{"norm": "layernorm", "norm_place": "pre", "rope_base": 10000.0, "rope_fraction": 1.0, "bias": "none", "parallel_block": false, "init_std_up": 0.0482, "lr": 0.00584, "beta1": 0.93, "decay_fraction": 0.803, "decay_shape": "linear", "final_lr_fraction": 0.0, "batch_tokens": [65536, 131072], "dataset": "wikipedia_en"}
Each number is 500 + 25 x the weight over its row's rms, rounded and kept within 0 to 999. Layers, rows and columns count from 0. Numbers have three digits each. The size before them is the row's rms in percent of the matrix's.

# down: layer 8 MLP down (transposed), 512x192, rms 0.0368, rows 379-400, columns 96-191
# gate: layer 8 MLP gate, 512x192, rms 0.109, rows 380-400, columns 96-191
# up: layer 8 MLP up, 512x192, rms 0.115, rows 380-400, columns 96-191
down379 111:508478480489480517503471514521504515475495512444580499544534507542436503516511503498489458571500497493498502484501488547530506502520477477494516478473463490427471504529460492479467487480540494516483486499503522514517539507486515487530512459501522494493507508500491512479465529506497458530
gate380 104:527489454481516505513500532524549514501480533516487479514473475505483543523483477524507513487453537486526482468478511516505466484490456505487486525503494519487472474465501496525523482538456488467551472522536469499492521489498501470533499455493481491441471519505503494461499480486493468491
up380 101:516496473469501501510502530507487534532510468472475540520506497513465528466535490556484549514467534475497525494485463480458498508434495501507518494511498509518491456548517528503538479438548523472547501473503523488460458499460477489481484468477497504449507467471483481505501451493460468501
down380 107:466503486524499479501520501472513542494467503494493466499486454510504512507497506560479428531492473490474494487503490507501505549495493481468485504463473491527472543538514545535496516473499475495497526487547482496440518502520477436541531454461490461468488501542477523472559488515519503517
gate381 116:477482513486468536463536510476511514474484478497499482527460492524510536478494514492474441490515484505511485468474483509500480477534525501502493500487492519509514489517526473516485554525516485476444453513504544544511527478495497511468492508483511502483472472511427498548451464483489527509
up381 108:506516495527502533492493450470466460474497516535479498490492520528483543539468517461490515500518480479516481502493484496465503490545530475529488521493481495484535513518507508520501517502551450495460487529487488493474507491548520466476459483490516461526510480521454528507552505515461478523
down381 098:548473486476503455510474460516501565498528535529463481493535483466467504485540540453509487506491504501538493512518520530509493495507508530515527516517541505505510522418487487526509507515483529498509496455498483532471504524456499512467457495517505513509541499471525494507541503464538505494
gate382 098:514469489443512525508482506480496515565485502515501512500499472529527489513521456455499468486488512469494498520485485491469509493520539523463511503472535482447484519468486470493480526493457493487490527481477510489491486496551448502487506511495491508510539503504493530518466513527500497510
up382 094:498511476463483497501490521485490452511523519529498523464490479446478491505506487477536441489484506484492494534508503489460535500477527499469504499536527494514506484486522497530505513505496538497521504491497511515504515511513517528510492484531547500479522488493517505420539529544536526517
down382 097:479555510543467481482466512530530489526465479550520495510455431542518511492505532546504495486502457480489527495492508483526497511466475503485492550471528493513475523486498471490510490475506491503490480476509475522559515485448477498499489532487508473471547536508466540471484472518510486496
gate383 104:482479490534488519476502521473513499506502466521504481498509482500496456477488460499501425520536490470516532466496482524482504580516544509495497450513513517478511539497539502521517527531499542501509501510519488516494450505476527495522466507518479491456470556493505510462467497545514507533
up383 096:485442481492509498501534503490536471517491504496521525495511498505468527492537504484526490494522480487428489509519504543443543503526520502523467500497510493515479446497510536530471487499536478480420462502558484512513490540503525450496484508492513465520535542523544519484475509521495506532
down383 094:481493516508530484466485503509494511513547514510505489534463540509527531484526466499548464485479466489524536482521468524475501536497476494507473492511503499539513493516482464525511457495539492537512527506441491528547481512467505560435486516478495527478488499514509491498505511435513539514
gate384 114:496484484514486470488552553481508454466482466491486507482512486542491473473535545456470532458508488478502509471473538490504578497518473481494504475507527453521514504521491482494524534472481513501515497486485483510471520497482422539480535506482495456499531521504462501481485484500516496511
up384 105:526493515515491486484480439516485521536476472488490538466482509514465517489459482485492506499523512533487512448480499479468477505495466525559520462478493521504527473541507497484512500535513493517542493499477515534499454493528507519480510548479496523496460506498513457488498452503508467465
down384 111:501511442504508476489506483511508558505469479473551525497501528512464491492556469502486492517499478467465523495447512489461487498492499484456494476526496541530518480509473485499496491526532556520452499547556515556521474532508514507496507515520481474467505551541528469453506513525498491458
gate385 108:537538485492480522508467487498493496480540506522493481485436475494513502450460554516523462488516516500508503516541488500504549515523505500532515510469505496526570497505487467463519487476491485525540476496508503495447505553507467507532489473481496499482482505474500496490478504491484489476
up385 105:486547477478483527537485506481501475498529497509529479477434475542548467518514515514503484504479518537488490489502535532541523488521499502502502499526492508496505479524465437479502464544465525451505523470475465454497474489491542500505546516498468493540565505488471499444481505530515470512
down385 108:507457483446483472494498508530479548452522479506492498459476439552518512520512534508508516504493506477471498492488535487501523507467507497435536522518508464495503562499504498550469486461481504479507528531480501467496502466470512513528504524476492515513496487507477492491477483487492513488
gate386 107:497517464473533466476493475490476493479490461454464475512495558495498505513501543507471551531473571480525509497500498502492501554489509526542494504523510507468500482502451492507465501529505518463468526493483496505518496514515460511459512522480521512483515529530490518576469441462497513544
up386 118:519446486533507545500498497476486480498538551559484485506520478486520469453486484475501489545503474505502484475492492532520502478521503493449507537510521486535499487516494494485518491524509531508544510533470501523501484513491506493541480521454446496504477496534518521483505518516522508512
down386 100:505476531494518530474516510478455488466530505493458499505488480488530463489496465486484530538503483507499490511519511516504516485480486470478439505503492491452504507518521509488510503494461488492505458515485472532525516484504519490558527515495512535484508538526513508499506514536538508498
gate387 112:537469441526483501518462568523496510502558503515485512488515493470465518506521483488514511498528542545516510495503498508514501470516519480518504481513508518460528480511427457462505519479484522463526523474448531478497505475530466499494503479489494522503506514502520500512550514479475442466
up387 095:452525523491483516506544473480478534473476484513478524510514511524487472499453508560508520497497474516504492555462491535521512504490515518530479519469473485515536491487474466491541506439540485494493486497539519506481498515492496525494450485505476523523501436510553497529519486453477515521
down387 101:482508547500525528462498487503435472500472453504509508509525514525491513500513505534477517509523468483494466509483481474484501515543499522541486461490536488511539544516492529529492479457481536503496524507510486524542500531520496469491494502464499472500480466497516497485512482497521496496
gate388 069:509474490519519462526406520480498503500516490481515501549453524493541495515496513538444485488509490519487508477472497498527484511490475512528499530521492506493492527501551477524450514450496473493502489441522485487501525516497510546508508485510545502529528498534506485486538498503509479473
up388 082:504515504538505481567470524557513515536519531463499548487490480484508501515516510498484492468493471524479488480508498511507474500506497493479485471499529513454457536525525467512510490477527467495480480465463503494519471543483504515467522464494535501488518459540479522481498493493456480492
down388 078:520467510478497514526503494451510504478475492492491529523519549455500437543524512473475511514501518513544478479518498498498514509477502479516518513483504484467470501485480470467502493463481495482460519502525483534503534563492490542537462532524500507520509523550517497491511494457529527532
gate389 112:509495493542515457512512500505526509497524472495523492466504465535535508556509494481521497511458493500483506498506460489512503514497499468475498509513450566443473518495510531520470567447495508468501454512461490547514473491502545537485512495533490490519517506508500478513515525556474513466
up389 105:508493501470516508472509475509482521471542502520493518485531495526508508464499516516488510445482448455451517467521539461534493503530499496520530475518475481493507492460512514468526464488539525566476524513556529487504491537480510508466475509495515545476468509506564532500523473514480480465
down389 103:506513535503519530488516497456498473432492485479541487495508496490482448493491453486492513458558476502475503476481453517484510520497530453476481529490521476479503539461513506491508499522500517524500518507522478533512486459516502512456480514478534514484538528467483524492495499516538539498
gate390 100:487483480497472452540457511517483479506526500458488471557500545506490507486518511497483510497487486493464500478470479476488497543490459500484486538520532518510529511490516485481508520480537500524510498484466518541495503484541479515530519499513502507482481504487485506550546495497471518470
up390 103:486513490526485485498526459473485487506510532502503522478470519485535480504533478532469490491474532478497497481502499541536491497464533492469520522498500467503502455533468486513479476527513489505499493563528516495483525479536476497494494498492447507517516463529479447505483492472509472506
down390 109:544485488493498506470491500495504514479546519509480494494531485478485498507488537433502498506510511483490475449505498505499476563522533489463527493472510483482483457440477526502510480492460495486503509518500502493515504533427512534504476530485499500489545517489498487477476494515502467522
gate391 105:506520422492551485480495493533536471531492501508500477516499524514502498514507506484454529477520456497515535514494549499523519483519501478474511485524488482498528522469495495521469495512491439476494510552471522493477532506502481545550521436500556519473518511513486453471502504467492470499
up391 098:508514526470490528472525517493492516484456521520462536510538507504509491539514489487449535517514489486527451460470475487526485513492444512497564489507503468450458458516508481463547469489520490515454501504474528492530513507500472508501491494457487470505535516520548504495531530508503476473
down391 097:518508489505472536479521536464529510526490500500509476527471479514485483497493485513496495501505450498482512502503468482498525514500493482452481475505505498503538506470486487475544538494510450488511531475531565486511492502478558521466518507494503490525535503501514503489489536466477468447
gate392 088:471482524524508519503472524459504526545472514516495470475520502487487495514537560481504490505457501486517505526489471499484493515452468509513494543499514483522553525528511486469557504539529518498518460462506518484523482486509510533460502523514509530511505520493509506526502433543562508494
up392 093:462524477491501575547463511544487522502515508493441469538521507500495515498519470511506504477525462501495472471504521539493431522501513472508497495490527493541497536509523467507476503529465472546513452541476499520504476482479488541466509482560527492545493484470566507505524487495492480483
down392 091:471510468452498551481564478476523534484506488489501467526467547503492488499494479525528501470475463508474491444495509549520473516498529472500473513498493522496491496452497445497490489475474486499516487502468500509482518540497475494502495532491497501485509539477470512476519536528432509457
gate393 100:505513469532506499547484461485545515504464518559517541506490478487510472491536477485522472491517474508483456503480498481497532489465560486513479477454497500554532451465479528539510480504523503504497467528505463548499482530504523522491479509503459519520539525491509521516480477517497482511
up393 096:462517509493483480508468468492509497503528517521489476472524535479490538525487494523477514517486506491521548504470482536484483497484495448475536478495521491548501534502516507426518492494539523466509466508431511544509509540534507507535513480454505470451472500528508513486478485477527530552
down393 098:489496496529522496572523496471484498523505488511517473500535466498522474516518454528523496541538519533500457535486503477473500465525524524514493484497476518457499489469526524514512517496508492524472499493505483452501482486554507514500482521516478478531483530515476499530476470498524449494
gate394 106:547492500494513524476528498487509483462539496482498509532521517497472482499540556464516486480479509487541475525515489520483473471477517503494509497491495503486528496494518491481521507511501497499535529496539506510469485521530464483475457491499500524506511471487526480506509481521540515505
up394 113:459507511494493521498480513472503505486474487500463474469503482477500511529472501561473484516488469505515477503491522541500563493454516545503487506476550459518480491443519479461498546498509452515461528517507517503510494489531472521456501476516499526465493502523491501498500506521486459506
down394 110:489502502465479558480478464489494496489521506484451495543510486525478489481510535498479489509492485509513476517515476530495500495495510515517476550498477498472513497477502505486465549516471492519503480520482495492531524491518492517489503492525472495538473479500509484529488502463504493534
gate395 108:505502504496493564508488535495507503478535530518481542518491509490486509491507518514513464486479523467489545468502474500508484536518526480504464484463567477485515542460535494469513465516499541539518506413507515490458478482510528484452474482487520503526495507503522525493487514466479506510
up395 102:512555498541482469513494514481517470495475475523527510515512477529457508480504476515484518511516494490498502484519541480507482488484482507492495544515509504505505485521487484511492523482465530499479491497454447483500479555515487529516492533519466490491527479456523541514455524534543490475
down395 104:460522491520489462483516493535508469547515451504497504501471509518508487482473530521507557512497546484506502474517522477490522489517447523490493526499439530500471497480519489543465481494483465552487450493519469490490508526473504542475527524509502472479494512492489527538507486583505485506
gate396 104:504502514496490520506490410473475518524479466505491528500509465476531508475517511468481498466497501475512507482498476530523494485462503489539417504539492514472455479506485483492468523479490476477453509533523457525473490508527499507472450493490506478516516531523474506481499494518524500494
up396 110:488484493472490477540480509491462467508512514501447545478491503516464501548489492509504555503505504484507508521478482523522497540479518451525505530461520461494498520448515514491485498516500479522485495485459516485493458534517495494479503506518527499492446504528473472536549524506490465528
down396 101:501522502467467489531474483503516455521557528550473485475494510472457505471493464516452505467490525440522456519472473516523518467469503495505490510502508495470488494479501525460526530543486503482474512460486490474442503494496495529467456496473534525520473496559533471517535531480501500515
gate397 104:458504501493490460502476510533518527488536481532497504524521567540470491482480498490543482496534519484471524465501514503521506525514484498500526472508505481473518477484484468466499489507524493457483493549546493504510470536534524472479477488511507531483487523478499458488508530531462507483
up397 105:498557494502473516515544507522476481473451522519517506521508493510520492484515540467546494513475475502508509460483513494489490505512508506459479500494502506497505509468509441508529500543491469483500490495486488492461485489509474546516478496467479475541482489492545531482528457460497501544
down397 111:532468496496451559463508506493490515497503509479528466455529449502473488474504475504471513459465502470475542517534545524491492538494522526509493522492486502529527509506510469525554474520471513482483505469477512512501543500489542482515521556501512497455545471488499505470502504493510473502
gate398 084:476481501486507506518499474526496465483515496496497530481494514496539519487481441490473449429518499454544558523481493508539519544513489511487504514527523523484521445486473512527469542509482543469480545535491523494485457495535510567503499503481499522514486511494522497438504528522475486491
up398 090:488525471501562508499561434551494445474480486509496524544468533506513482501509489483522476503494499465500490521460509485502507471506498529472482496523526503515486483500482509540490500479469543478459460512456530494525487524506501570469522464480484475485525500507510529511473529508484487464
down398 088:489562501510431495486487501469450503482528494461531493511504537489515473519518510528523500516507510492534470501505520498500491501487562464541532461454498487513537487487500501506521538531502534502531482496522491498504538473513443499506462536488491509524506496491528506517494472499458531477
gate399 109:517470506460467484502503506517549523504531519527496538487521531487510481466484536527510511496471537510482480546478527505467510467519520481496556505515508497501510464505501492455510443513495512463471510468504502499504462498477501501486521543454502473486528493542486506476499503481521520516
up399 109:479492492524454476517505508504509486438532517499493477506501505545527525491530501493478486488510459464492528476510513517517475488515539513518489522503483517520512511515502511554513501474465501499500432483516512521445477490504552522533513493533497489494447512517473525540550488452462516513
down399 095:507510525520511512496491519479535448516485484495472536499513493533534472459502458498489513510559494531502479511512481487506531510492481492506472507512510529488473496520458484486491448492472483487474509514443517518497475483494531534524495517515476495477507517554530516483508466529500517508
gate400 093:523482454507495482502537469509550480484511478493514532497475540458479484509449538491507533522500461514537447533491507491480509463491457517483536481473486494485518537549512469467477460518447501467520490523485486484449507509496523502514491496500479525492491514480508458461502523507474508484
up400 093:504510491526463492539491556579491524501472480480524458485507500502498458480520491520528500478539531490517532492535489491506490523514512488508546459508462505558462443487536446499489514479567489500466489531524498532530498484494484502490541486506493491459510462499524548447472505456526483484
down400 099:504466507527457453475548529538503534489544489463487479468534507526548462513437511518482437534519492465477504485478495520484506461516506484438531506500487505512492470497545534520517498498503532512496509508518476560494494517537481485473535517498474492478488459513481484505528498504529513500